python train.py --norm_place="pre" --beta1=0.93 --schedule="wsd" --dataset="wikipedia_en"
Each number is 200 + 30 x the weight over the matrix's rms, rounded and kept within 0 to 999. Layers, rows and columns count from 0.

# gate: layer 7 MLP gate, 768x320, rms 0.0982, rows 159-193, columns 0-63
# up: layer 7 MLP up, 768x320, rms 0.105, rows 159-193, columns 0-63
# down: layer 7 MLP down (transposed), 768x320, rms 0.0627, rows 159-193, columns 0-63
gate159,258,262,213,179,224,159,231,230,207,180,183,151,134,204,183,179,242,206,158,197,199,242,195,226,260,264,211,174,214,182,189,201,198,213,217,239,279,202,249,168,213,195,221,199,170,160,223,147,220,225,122,264,196,225,216,195,297,252,258,183,235,160,245,251
up159,246,280,168,215,208,255,193,207,177,199,232,230,219,185,224,207,227,213,156,134,162,172,203,232,228,130,223,239,192,238,217,223,193,193,202,209,219,202,169,192,229,187,244,202,201,258,220,177,186,170,142,231,149,220,120,239,261,243,271,171,219,198,244,235
down159,173,236,232,213,178,194,152,113,209,206,182,237,207,190,200,205,229,241,216,227,176,252,163,221,185,237,164,197,203,262,168,236,213,259,259,221,243,167,209,230,185,264,268,175,173,215,221,171,230,192,187,230,244,209,180,209,195,202,160,154,170,176,175,204
gate160,241,199,204,185,212,185,219,170,197,150,217,213,255,186,193,224,148,254,219,164,243,197,220,209,178,197,136,236,263,175,191,198,221,262,155,179,155,173,229,193,185,141,213,208,213,186,211,148,215,244,220,164,224,169,170,168,127,202,206,213,202,197,118,261
up160,193,206,236,179,201,201,231,224,157,148,196,171,214,233,209,185,213,245,197,190,161,223,207,208,180,197,206,174,203,188,202,222,234,206,166,168,206,258,212,201,218,212,225,160,191,133,168,214,176,209,174,230,187,171,169,206,162,161,221,209,218,226,169,295
down160,191,200,214,162,243,264,184,190,139,167,216,177,145,195,181,184,222,263,234,200,228,222,240,212,184,256,184,208,249,214,245,218,186,186,190,206,204,208,191,229,143,253,184,173,139,190,180,203,186,209,252,208,233,164,203,162,214,239,200,165,178,155,248,221
gate161,169,278,210,249,209,189,218,190,202,169,185,232,209,232,239,231,190,225,170,202,267,143,193,212,224,177,203,202,213,177,220,236,182,157,163,202,134,187,164,223,133,182,173,201,188,212,256,199,202,169,195,215,224,188,195,155,201,217,244,191,204,214,180,145
up161,213,195,221,223,197,265,173,239,204,208,191,164,230,180,235,213,180,236,204,163,172,183,205,171,155,189,199,191,169,172,203,247,218,202,223,186,176,153,137,236,200,160,193,172,206,168,184,191,200,197,255,194,251,210,213,285,183,199,209,211,200,166,247,194
down161,176,228,211,214,229,196,200,216,146,231,199,201,174,208,234,252,229,193,185,183,226,191,199,219,155,178,188,189,182,168,182,213,133,222,193,159,184,196,193,193,262,213,153,178,223,232,232,206,235,201,216,215,213,249,178,200,172,189,205,211,243,212,187,187
gate162,190,172,223,193,177,88,171,167,194,180,197,214,178,148,201,201,205,193,188,198,169,182,173,252,131,252,195,220,243,227,189,187,194,222,181,162,188,201,117,270,144,230,173,211,246,206,164,165,212,231,195,162,219,151,254,230,222,196,237,202,185,218,169,202
up162,193,183,231,165,154,239,233,150,181,200,179,238,247,201,189,219,170,176,151,197,236,137,161,195,252,191,198,196,183,160,179,218,200,200,161,247,221,150,198,206,160,167,199,190,244,228,167,187,217,146,145,212,214,212,206,221,223,177,140,213,252,249,215,175
down162,133,197,245,142,205,194,158,210,225,218,164,216,229,196,245,159,248,206,176,191,206,179,217,139,150,193,196,216,214,223,188,254,224,182,236,264,214,203,199,168,138,210,189,201,195,207,184,216,222,223,248,170,246,249,172,165,190,222,188,169,237,189,215,183
gate163,183,182,202,264,217,195,139,232,200,181,179,177,229,176,203,214,228,178,221,264,174,219,253,207,180,193,232,188,189,166,177,179,229,174,166,257,206,196,223,172,173,211,172,202,169,225,245,187,214,234,212,219,211,273,196,227,224,213,137,174,204,191,201,207
up163,181,186,223,193,179,215,206,128,205,176,191,207,224,248,232,132,228,178,209,199,167,177,203,188,224,143,194,178,205,168,229,220,170,201,221,176,207,176,191,255,181,219,221,174,200,210,211,224,195,246,194,181,172,147,162,186,183,204,185,219,175,195,226,218
down163,218,176,209,215,237,143,187,148,228,210,173,186,226,229,225,203,232,178,226,245,172,212,196,194,239,165,238,186,235,149,193,207,213,193,218,219,198,272,231,185,218,254,205,163,169,241,170,169,213,217,213,266,210,225,208,252,214,228,181,221,182,228,233,185
gate164,155,203,217,194,182,171,115,172,216,218,240,211,230,222,227,165,221,151,196,136,213,198,177,161,182,185,170,137,223,214,219,184,164,133,214,137,166,194,184,227,169,210,197,187,204,239,197,227,198,197,167,214,215,168,203,221,230,208,227,193,159,227,233,208
up164,183,208,201,154,205,203,226,229,170,244,228,222,201,188,224,164,176,179,168,236,189,164,253,194,222,223,183,163,229,271,168,192,189,226,218,226,162,222,229,206,164,250,197,174,249,248,163,213,168,220,199,192,225,210,209,189,205,270,212,179,205,170,191,212
down164,167,223,162,244,151,163,201,200,208,206,157,231,205,174,236,264,220,151,177,188,191,172,236,232,131,171,240,188,206,196,169,163,221,222,189,182,178,245,189,200,196,233,197,216,213,257,229,206,220,215,227,238,230,217,194,209,247,215,228,210,214,241,180,209
gate165,145,218,205,162,155,230,197,220,192,181,227,173,190,247,205,210,218,202,179,242,246,179,185,208,154,245,167,221,209,184,224,187,197,232,190,228,229,154,191,208,223,175,180,254,215,178,204,169,204,129,220,193,206,209,211,177,207,187,195,209,214,198,189,172
up165,191,202,244,220,198,173,188,224,213,226,237,235,206,187,228,220,188,156,238,159,140,219,217,119,201,201,158,235,180,229,186,163,181,198,203,156,192,174,149,254,166,202,221,180,143,226,195,206,163,192,183,166,239,189,200,190,137,177,235,176,198,125,245,187
down165,196,188,184,169,245,148,220,227,161,197,131,203,188,238,206,263,192,217,198,227,222,212,169,191,176,202,196,188,165,201,214,201,179,186,259,238,210,271,234,268,261,194,258,245,226,139,205,184,224,171,209,204,234,188,208,215,191,232,214,171,195,220,229,201
gate166,211,146,232,163,186,286,197,194,243,179,192,223,207,235,185,249,177,200,153,177,178,194,129,195,200,188,210,182,199,196,208,195,239,213,139,190,229,248,263,173,246,284,183,220,229,218,219,164,205,237,221,133,202,177,191,253,191,174,161,199,205,259,223,189
up166,233,214,211,209,203,147,207,227,182,199,228,174,243,164,191,173,210,217,187,156,225,187,147,233,196,227,260,192,154,215,177,197,185,220,216,170,159,228,240,201,232,180,208,218,226,236,200,182,210,187,172,200,205,238,193,211,155,201,197,187,186,193,243,278
down166,130,200,235,251,225,262,212,200,208,233,263,159,228,208,206,206,173,221,177,214,203,189,172,149,180,192,161,182,154,168,216,141,238,146,186,188,193,188,209,171,210,191,215,163,175,192,191,146,210,207,203,191,282,203,172,217,195,196,211,198,202,294,256,181
gate167,288,173,219,168,209,205,206,219,206,162,196,243,218,251,171,164,204,195,205,207,200,200,187,233,176,219,191,164,204,213,222,230,195,219,233,135,212,210,230,253,221,179,153,178,183,222,191,174,213,205,203,195,203,213,246,227,219,200,173,221,187,151,240,199
up167,193,170,266,174,209,219,210,230,181,222,194,212,200,188,198,177,215,201,231,185,185,187,152,217,169,244,221,165,227,176,165,187,207,183,173,198,214,217,207,166,224,174,214,199,171,171,188,290,182,190,146,188,159,224,222,163,198,188,229,201,228,227,217,194
down167,163,169,176,212,214,194,158,213,237,189,242,211,190,200,231,171,196,195,191,212,219,214,192,194,209,182,154,215,204,190,187,211,196,177,215,261,202,209,210,190,176,240,257,169,194,173,238,215,245,181,212,176,214,212,169,214,199,167,228,242,167,207,182,176
gate168,166,164,176,219,195,166,176,159,237,207,206,195,137,186,231,171,208,247,209,202,198,237,215,221,173,231,216,234,254,244,224,226,198,220,235,215,222,232,157,182,159,166,207,211,195,230,188,178,237,215,212,213,203,257,220,176,168,226,203,262,230,180,232,198
up168,261,207,173,228,199,204,189,225,200,200,173,209,188,226,182,152,136,224,232,203,210,216,193,193,232,163,189,213,211,266,165,198,161,188,229,234,245,187,200,203,229,179,238,193,184,165,209,210,226,179,192,179,186,166,149,138,237,226,198,190,187,186,208,207
down168,173,279,261,174,192,184,250,224,235,204,186,196,199,184,231,245,214,230,219,190,209,187,207,177,215,248,167,143,242,216,263,206,198,184,225,138,219,244,223,224,226,189,170,213,206,177,240,241,192,197,191,171,197,245,246,150,288,248,201,167,195,169,179,246
gate169,240,254,252,169,218,181,209,210,176,204,192,192,163,209,231,198,215,192,211,230,182,194,217,222,220,219,190,201,172,179,224,226,220,226,236,190,192,215,182,197,197,200,180,221,189,157,216,187,163,204,249,208,194,188,243,189,143,258,252,196,234,181,199,147
up169,235,188,189,162,144,167,171,211,167,187,234,219,177,163,122,238,205,148,235,196,199,203,184,240,235,181,233,200,189,221,219,184,225,239,144,175,200,202,202,136,253,187,184,222,210,175,219,173,170,206,193,208,131,200,167,219,219,158,158,191,189,256,193,209
down169,229,183,191,195,183,189,220,141,177,165,126,205,184,220,166,215,190,167,200,170,188,212,222,162,183,233,207,203,188,173,232,198,233,183,228,228,192,231,281,184,185,208,201,210,191,107,207,176,131,209,210,223,267,223,205,188,188,170,210,189,175,180,159,194
gate170,172,220,179,182,176,153,234,161,202,192,201,215,170,162,163,150,212,141,212,201,220,177,260,193,194,172,173,167,174,164,180,234,204,178,227,213,195,233,191,177,201,154,187,232,257,135,248,201,159,195,188,209,179,181,159,194,281,198,162,233,142,224,186,187
up170,165,184,173,210,254,176,195,222,194,191,224,240,155,154,217,162,228,238,172,206,168,197,193,246,190,187,220,222,221,182,171,204,182,216,214,147,208,188,182,193,211,145,213,219,236,191,198,193,161,216,192,213,233,196,202,219,206,169,198,185,186,243,213,226
down170,232,252,185,158,199,243,173,161,156,181,221,182,165,181,221,213,214,198,246,176,200,238,162,136,218,194,212,236,229,199,196,224,175,242,205,262,164,161,227,187,137,244,211,229,165,221,152,257,225,214,203,179,169,241,231,202,225,204,204,193,219,161,185,193
gate171,208,171,192,213,226,244,208,201,219,196,203,253,152,149,224,205,181,274,98,233,255,146,229,198,211,168,217,217,215,162,226,213,206,147,187,242,222,208,197,195,189,169,171,169,179,171,206,231,171,150,212,243,170,257,180,208,287,183,234,198,193,207,183,226
up171,211,183,183,169,169,168,230,228,176,138,185,233,195,183,210,187,180,196,200,200,161,112,233,222,168,257,181,159,228,180,184,233,191,190,228,235,196,213,250,202,147,152,238,215,204,210,189,237,158,242,199,140,208,201,205,170,208,190,188,233,231,198,127,240
down171,177,228,215,250,183,232,207,224,198,261,170,216,233,242,182,220,174,152,213,222,201,119,195,219,200,212,200,140,209,218,187,183,209,148,185,225,188,171,221,229,192,190,173,195,199,212,154,262,207,241,154,201,179,170,189,138,170,238,173,208,157,176,226,213
gate172,171,263,129,218,214,237,196,160,222,236,185,198,191,215,198,203,236,219,151,230,162,154,170,227,199,198,198,213,189,175,198,258,190,178,225,193,149,259,214,250,165,193,184,188,127,168,236,182,202,196,239,251,201,151,175,240,195,146,194,204,231,180,224,201
up172,218,201,177,156,192,227,195,195,260,217,220,196,167,220,198,200,192,171,187,196,247,184,216,197,213,184,193,194,218,181,125,162,240,169,274,232,214,242,248,182,182,126,196,214,285,178,202,244,248,207,176,252,177,186,193,152,209,126,249,216,166,184,203,209
down172,209,191,224,206,176,144,174,239,204,194,187,182,233,236,191,196,163,202,171,146,166,177,189,164,196,149,207,252,174,230,210,165,241,199,269,200,204,173,211,158,169,190,241,170,213,187,154,164,184,233,217,239,242,230,219,164,209,214,224,192,187,185,208,206
gate173,222,201,173,141,204,234,205,241,171,201,187,203,156,119,227,226,164,185,197,217,145,193,228,196,211,176,201,213,239,189,230,187,179,224,204,195,174,218,185,144,217,165,233,188,174,191,216,137,200,178,204,227,235,233,228,175,181,205,205,154,209,217,195,201
up173,249,192,245,206,210,178,226,250,210,185,178,180,233,208,198,245,179,209,166,191,195,151,222,112,182,191,261,131,125,191,201,182,235,223,221,198,223,202,179,254,154,232,219,202,208,183,225,212,266,200,194,192,191,197,183,161,198,192,249,228,242,197,204,237
down173,182,196,233,213,205,178,172,230,221,186,186,233,171,238,170,166,166,196,140,208,213,203,215,218,207,189,205,165,183,132,213,233,197,240,167,221,206,177,239,269,203,218,189,159,205,174,161,181,219,215,123,243,193,222,205,216,179,203,171,222,192,186,151,208
gate174,200,223,166,220,201,168,190,230,197,148,213,165,192,203,221,234,187,216,187,226,138,178,224,243,201,273,238,271,149,202,216,214,203,233,193,217,225,220,203,190,209,214,230,159,211,190,209,140,213,223,214,230,234,206,193,213,198,174,180,182,204,166,196,241
up174,213,174,179,208,183,246,203,204,218,196,180,179,167,209,216,175,187,221,183,248,163,256,195,198,232,192,217,181,123,166,164,208,230,214,172,123,230,176,173,195,223,236,198,233,196,192,215,201,196,200,183,241,170,168,225,161,232,205,155,247,196,207,243,194
down174,232,223,184,199,171,246,151,195,163,154,221,198,208,189,158,191,184,159,227,189,147,180,198,180,145,220,181,184,208,205,269,224,192,219,171,231,242,213,143,202,222,183,227,238,233,176,187,231,257,174,172,238,201,211,219,232,241,244,171,203,241,217,179,223
gate175,191,177,175,164,170,194,184,163,205,241,210,176,175,188,151,229,169,189,170,258,251,200,246,208,194,208,200,184,183,130,203,182,195,173,216,236,184,177,168,193,159,232,192,182,217,170,209,185,179,213,215,185,206,203,245,215,189,214,207,271,214,218,203,173
up175,243,212,136,176,179,222,201,239,204,223,212,222,216,162,224,196,200,164,163,244,195,175,246,166,217,127,204,175,210,165,244,154,211,167,233,263,243,158,146,179,144,207,213,238,214,217,201,227,189,189,240,183,216,231,245,203,203,238,241,194,197,150,207,197
down175,209,184,142,165,196,218,155,166,229,229,217,254,197,181,171,195,228,224,185,221,214,230,208,180,220,154,208,208,207,162,226,211,219,217,180,217,232,211,165,199,168,180,154,129,172,199,200,233,206,190,222,177,291,253,212,213,160,208,205,209,177,195,217,190
gate176,136,241,166,179,231,196,198,191,180,195,212,206,184,201,188,164,214,211,263,201,199,261,179,220,217,145,200,189,219,179,196,187,200,164,244,236,203,218,187,224,174,212,220,144,192,177,213,232,198,168,169,172,210,128,222,220,187,250,202,223,239,212,247,180
up176,170,203,192,172,218,153,149,245,203,230,178,193,168,162,150,182,147,168,165,221,173,201,183,194,242,267,200,237,234,195,205,191,222,218,192,169,140,195,169,187,196,184,213,210,162,235,206,229,201,156,169,192,192,188,198,135,206,158,191,196,237,193,220,187
down176,264,231,167,127,205,188,187,168,160,205,195,243,248,213,157,167,235,164,212,273,229,202,185,201,227,204,236,197,240,217,151,228,165,155,243,212,191,193,170,228,199,194,253,195,253,208,227,198,209,183,203,210,180,200,197,208,182,194,185,223,171,222,181,227
gate177,232,203,164,198,202,198,154,175,206,161,253,184,171,211,245,152,207,226,209,256,203,216,184,203,209,197,215,182,146,187,197,215,192,221,201,205,254,143,150,199,222,267,166,147,207,216,231,239,244,199,148,225,184,205,180,218,234,262,169,186,191,167,241,177
up177,225,159,202,155,190,126,181,143,181,160,179,210,152,219,183,260,181,255,203,205,172,240,173,180,228,179,170,216,196,182,188,228,169,198,186,234,223,211,192,192,186,185,188,155,204,198,185,227,212,222,167,176,231,200,193,230,181,183,219,203,215,174,224,138
down177,162,121,163,215,172,187,267,210,188,169,211,148,195,192,216,162,221,225,217,184,231,185,237,184,205,174,247,240,171,158,202,176,184,206,183,202,200,176,205,251,190,154,170,163,262,236,218,206,179,251,155,227,152,175,227,210,169,179,204,216,170,225,275,199
gate178,195,206,180,163,190,189,225,236,179,220,202,264,181,247,227,224,163,239,150,170,214,195,170,159,207,211,160,194,223,206,208,161,197,165,235,160,212,166,135,215,223,212,194,179,216,220,191,169,217,221,171,147,238,184,178,145,196,236,205,165,195,197,240,237
up178,161,200,175,165,217,193,197,204,212,188,199,183,196,172,240,180,185,186,251,218,276,222,221,199,180,218,256,227,201,226,199,187,172,206,204,209,212,217,201,177,233,216,203,231,178,186,262,233,266,202,178,205,208,155,153,182,157,241,148,205,212,182,227,243
down178,115,198,247,136,204,155,179,210,249,217,220,196,200,194,224,193,182,120,164,201,273,172,100,179,243,192,192,135,225,185,161,272,173,190,181,217,171,241,258,202,201,275,189,192,222,206,226,214,185,192,184,136,208,211,247,183,192,159,201,245,169,157,198,223
gate179,182,176,203,207,166,242,172,251,199,166,185,174,201,163,167,174,234,223,213,228,242,193,195,184,195,204,214,143,225,187,221,151,183,221,193,247,240,231,187,177,159,200,219,174,167,214,214,189,223,196,188,145,198,207,163,168,213,185,198,200,197,220,195,243
up179,180,203,185,166,168,234,205,197,151,207,185,233,148,177,199,161,244,256,218,222,226,245,182,246,179,214,205,176,191,215,173,196,194,228,207,188,216,185,153,183,226,201,219,185,182,243,199,207,218,201,161,240,155,166,216,186,175,208,233,186,157,219,165,171
down179,183,193,221,191,162,176,188,203,189,141,213,255,159,212,124,178,171,164,176,267,181,184,185,195,237,184,165,229,191,219,233,150,158,193,210,206,225,191,221,189,183,219,255,195,198,144,235,148,201,183,213,161,190,216,197,188,192,211,225,203,233,188,197,175
gate180,249,227,164,203,229,178,191,128,247,206,165,188,155,219,202,190,189,179,189,213,221,186,169,176,177,150,191,208,227,233,190,227,188,201,173,189,195,165,233,241,219,237,251,168,150,179,110,221,210,232,236,224,250,228,259,235,243,194,177,154,162,216,201,207
up180,193,240,184,201,183,149,199,267,180,222,219,184,224,248,199,207,203,212,230,183,236,210,226,248,255,240,208,166,184,193,129,166,193,187,227,179,201,182,172,158,196,188,225,213,207,160,256,172,231,206,199,203,212,214,157,163,157,159,147,214,271,116,220,210
down180,225,206,176,151,180,226,130,242,180,153,225,225,218,177,182,225,206,186,171,240,213,229,264,177,204,167,194,152,186,204,207,187,200,203,209,164,231,184,202,192,217,238,184,152,249,147,264,257,202,199,228,195,291,229,211,250,184,102,254,240,153,113,209,182
gate181,160,217,225,244,222,214,235,232,216,215,211,165,210,174,206,178,230,187,263,192,217,219,183,206,157,206,247,189,160,149,233,199,181,185,145,189,177,183,224,251,264,190,231,240,286,239,216,166,210,221,181,230,182,170,222,182,201,198,202,240,194,205,232,182
up181,224,185,156,210,195,160,187,231,180,224,218,189,183,183,161,244,214,167,208,249,272,168,242,222,177,179,222,181,184,207,201,225,175,189,214,166,170,176,215,146,277,181,186,231,228,186,238,184,199,217,224,207,220,215,254,186,170,234,188,214,165,233,176,216
down181,186,220,198,146,184,147,173,142,195,180,242,230,189,230,216,225,183,188,211,225,216,214,228,246,199,166,192,201,194,211,139,190,170,118,261,237,188,153,158,156,225,185,217,165,209,191,206,183,248,218,191,198,221,180,206,230,203,189,217,272,134,191,212,214
gate182,228,195,233,241,232,178,127,204,202,199,252,226,249,220,176,213,240,211,241,231,189,153,187,210,227,192,214,185,167,179,262,201,198,241,205,185,169,213,233,248,255,218,228,174,171,227,201,235,242,189,139,216,208,235,174,187,212,193,208,220,248,161,213,196
up182,223,213,235,253,188,215,231,211,202,237,177,152,265,211,259,145,154,192,177,181,200,211,105,223,240,184,196,258,217,220,200,232,200,199,170,205,237,208,213,247,183,178,203,159,217,191,201,224,185,188,168,208,158,217,272,176,166,175,201,175,259,191,201,234
down182,246,236,157,207,166,199,189,236,195,220,237,180,211,181,161,177,151,111,228,231,231,176,195,202,164,191,210,220,243,188,150,128,159,178,204,214,225,214,171,201,239,194,248,236,167,198,214,236,264,198,210,195,222,145,243,220,177,196,241,147,155,174,188,216
gate183,193,166,208,193,197,195,194,216,268,214,192,177,188,229,249,229,172,202,221,215,202,162,197,231,199,217,170,174,197,177,238,223,178,231,202,237,198,188,193,212,209,194,199,215,243,202,183,209,213,189,220,209,186,209,233,171,155,200,185,191,183,143,229,212
up183,204,171,163,235,223,195,208,188,224,185,169,191,140,221,252,174,226,250,227,168,193,209,167,185,243,234,215,247,241,235,197,192,199,219,229,242,220,200,182,205,162,193,206,140,169,233,150,194,239,173,192,239,158,191,229,169,185,163,192,187,209,240,151,172
down183,202,256,202,231,178,211,171,184,182,202,149,184,188,172,187,225,182,185,206,173,175,198,222,189,199,165,167,230,142,232,201,242,190,244,228,221,145,208,195,213,168,243,212,157,217,177,217,143,213,179,174,187,208,176,229,193,210,216,233,250,171,274,159,199
gate184,209,158,183,203,186,211,199,174,190,221,209,184,218,211,224,176,219,190,199,189,207,197,160,235,240,203,191,170,273,187,177,163,182,146,156,175,226,169,186,194,241,198,230,260,210,140,220,168,205,173,249,247,211,173,194,225,249,236,214,226,188,198,213,211
up184,172,231,227,232,219,169,164,205,202,164,219,160,267,205,220,211,255,201,185,187,187,226,181,245,167,176,176,197,124,192,197,197,222,196,230,178,220,212,185,189,203,238,245,217,164,171,212,209,154,157,170,171,206,149,211,181,179,252,174,207,206,202,194,190
down184,247,134,173,125,184,248,204,203,235,250,222,190,223,210,210,236,198,197,196,159,205,198,204,174,238,207,167,190,184,218,267,210,199,223,197,187,201,219,181,196,203,240,200,220,176,209,182,155,186,182,158,201,172,231,128,196,210,244,239,215,205,160,218,210
gate185,194,197,251,188,204,138,168,233,217,179,161,202,207,153,180,158,201,221,186,250,155,157,182,202,153,207,185,186,213,281,239,169,165,183,212,183,193,214,252,217,227,209,187,191,264,210,208,248,173,224,202,211,186,219,236,240,188,174,151,192,172,269,254,230
up185,229,191,162,206,208,174,195,229,197,277,187,206,133,207,248,188,192,207,181,230,157,154,242,238,189,180,189,206,221,220,194,208,253,226,158,261,180,203,190,189,227,180,197,212,145,161,205,203,229,190,210,159,222,161,235,141,254,204,170,155,192,183,227,226
down185,169,197,202,222,181,215,199,186,235,222,218,266,208,214,272,178,204,156,220,210,240,189,230,185,222,177,211,175,226,242,227,204,188,136,205,236,204,212,255,153,175,188,216,209,195,211,178,216,199,180,181,255,169,148,247,227,181,195,227,195,198,185,238,204
gate186,196,145,206,212,190,191,178,248,233,267,193,265,197,234,200,220,223,195,198,219,256,198,232,176,183,203,226,210,210,177,181,209,206,198,148,154,177,187,221,152,176,196,195,150,160,198,216,176,206,203,173,204,192,236,220,229,212,224,208,190,180,189,187,220
up186,225,137,196,184,233,207,191,141,185,240,218,241,209,173,197,214,179,169,138,229,162,178,225,252,227,243,180,185,191,192,215,244,197,198,141,179,217,205,217,244,219,246,135,212,215,192,260,183,194,180,232,186,189,182,155,214,204,152,234,214,233,230,168,150
down186,219,203,219,163,221,244,207,154,206,180,181,222,212,242,200,182,172,247,204,174,170,235,173,202,210,191,259,211,207,235,215,168,197,150,191,205,233,223,224,192,162,203,252,189,189,234,200,200,224,212,203,223,222,211,241,181,152,186,256,244,195,199,201,182
gate187,183,179,198,177,210,205,173,203,217,215,177,201,186,201,222,220,187,205,192,187,206,209,167,222,212,188,191,163,171,213,239,207,228,216,191,172,198,229,205,196,193,174,217,196,130,210,182,194,196,196,161,170,163,180,199,224,198,158,164,133,210,185,203,179
up187,230,179,180,176,255,209,224,214,225,228,173,227,200,200,176,240,264,204,147,188,172,184,128,237,178,214,223,225,209,220,219,171,220,150,210,254,239,218,193,129,153,180,180,160,185,274,238,228,176,239,191,193,226,181,206,171,194,187,224,163,160,187,188,252
down187,175,191,231,233,209,200,208,196,200,193,211,176,205,188,214,242,177,195,201,153,214,228,161,191,185,186,216,183,190,193,187,166,271,187,249,206,157,188,188,154,193,183,210,195,161,177,175,208,267,217,228,174,209,171,225,194,184,165,191,235,191,211,191,224
gate188,183,136,190,186,195,173,199,175,193,199,196,239,167,226,215,195,212,239,178,231,174,212,213,166,168,153,247,159,173,197,131,194,216,169,236,201,194,191,197,156,217,178,147,175,200,175,215,170,309,177,204,169,243,151,197,198,177,187,216,219,240,186,213,240
up188,144,194,203,159,159,222,177,218,219,160,240,219,178,257,203,211,213,202,203,214,176,177,204,190,257,207,172,184,225,195,194,177,200,196,206,210,229,170,208,228,213,203,184,214,170,240,220,202,160,166,171,218,267,240,177,220,180,235,168,177,244,186,208,195
down188,221,216,185,195,170,204,191,189,179,227,204,210,227,171,243,209,193,150,142,210,167,216,166,170,170,193,197,165,243,165,211,212,208,159,177,145,208,140,241,221,150,200,168,122,201,248,197,175,269,180,198,219,203,195,219,220,227,236,168,259,234,187,193,237
gate189,197,194,183,182,199,196,183,229,218,228,165,169,177,228,184,207,176,166,233,236,239,216,203,154,251,188,188,175,207,215,206,219,205,205,205,183,231,250,231,217,230,209,206,186,198,222,197,166,154,227,216,198,217,202,129,195,173,200,176,255,232,236,232,189
up189,274,204,235,209,143,223,154,171,174,203,211,213,191,172,167,166,196,179,186,203,252,171,156,223,210,205,201,180,183,170,214,221,182,209,206,169,165,245,204,203,142,214,277,198,230,218,146,148,220,177,217,167,251,229,194,184,225,163,218,210,264,221,217,144
down189,230,178,193,172,214,160,196,244,225,206,183,157,260,142,194,130,141,165,204,176,203,194,145,227,246,167,210,209,150,214,157,164,245,217,181,140,190,278,215,162,215,160,152,250,270,230,200,188,139,218,213,187,163,170,173,159,230,203,211,187,227,232,181,180
gate190,220,204,172,174,194,247,184,225,230,165,245,214,169,172,208,186,189,188,244,247,174,156,138,197,171,231,194,164,193,171,188,199,177,168,171,231,207,156,163,166,145,184,204,283,232,194,144,236,214,169,258,190,243,162,197,211,222,195,181,192,215,209,198,179
up190,199,179,190,155,172,199,219,201,224,201,260,234,202,183,201,171,217,162,191,192,156,143,189,223,237,135,211,211,128,182,180,240,212,210,208,248,190,230,196,208,188,220,180,220,187,262,189,242,231,221,190,193,245,204,238,220,211,166,224,217,181,201,172,197
down190,171,245,171,211,202,187,239,204,206,202,160,202,187,221,176,196,230,220,176,153,168,188,166,148,245,214,234,229,227,260,179,246,158,204,153,190,160,212,217,176,219,181,230,215,246,173,180,207,186,218,212,248,164,199,193,210,149,192,252,244,168,154,219,176
gate191,161,189,172,221,282,185,188,163,217,161,210,204,171,203,234,214,194,187,186,230,245,210,193,199,128,235,166,174,219,220,204,158,185,196,198,124,229,197,176,186,177,213,231,253,194,164,165,247,212,177,227,170,207,247,218,208,224,198,170,205,192,182,212,192
up191,206,193,182,185,186,196,197,215,219,191,182,163,191,213,189,251,168,184,179,196,188,206,170,145,192,184,164,146,218,217,151,220,190,158,221,223,237,221,141,119,204,149,198,294,216,142,185,251,249,153,215,244,200,219,191,243,204,169,222,190,216,210,176,246
down191,198,221,167,220,256,172,192,148,189,181,175,201,251,197,237,205,243,188,215,158,222,207,196,163,210,161,179,192,241,217,196,222,230,149,235,191,176,177,147,200,229,180,181,233,210,239,227,195,206,197,245,152,208,227,196,224,191,181,173,205,149,201,186,220
gate192,207,251,203,197,239,204,178,163,175,201,207,220,210,230,221,214,173,187,205,189,159,194,196,157,196,169,184,157,180,173,215,185,191,204,222,229,214,195,204,221,211,214,216,186,195,184,198,250,266,198,159,232,206,274,175,190,237,195,211,195,192,204,151,221
up192,225,215,222,205,180,184,208,179,209,236,173,182,265,239,201,233,192,202,160,176,180,189,198,166,207,189,183,168,206,185,153,200,198,191,228,205,239,170,214,217,185,233,164,196,241,170,209,185,252,206,167,203,185,214,235,232,218,254,197,187,205,182,150,222
down192,244,241,229,179,213,170,174,206,193,183,177,196,193,203,212,217,187,144,234,229,182,225,196,223,187,181,255,253,209,231,214,187,180,223,181,248,197,236,215,227,213,183,190,187,208,198,168,174,190,199,157,216,261,222,233,203,178,186,139,269,159,199,255,204
gate193,161,228,239,158,183,179,202,209,220,203,203,243,223,264,183,215,153,223,256,167,220,260,191,202,202,216,226,198,246,135,217,163,200,181,229,241,210,205,227,197,167,176,199,198,179,204,200,215,231,185,199,190,174,216,249,151,196,205,189,162,170,206,211,183
up193,204,246,220,167,257,234,178,139,211,175,210,190,185,141,222,196,171,252,218,241,230,166,199,195,242,226,176,210,227,206,137,154,211,224,196,184,162,279,197,186,219,224,175,240,178,209,178,256,213,194,122,235,193,178,211,131,212,186,224,201,188,177,257,205
down193,217,203,132,217,233,199,164,161,250,242,163,173,170,215,237,147,211,188,164,216,204,135,196,209,175,209,212,158,233,208,220,177,170,212,147,222,230,210,166,210,173,232,263,162,201,195,184,222,203,241,211,182,217,182,203,148,213,222,178,231,190,172,198,247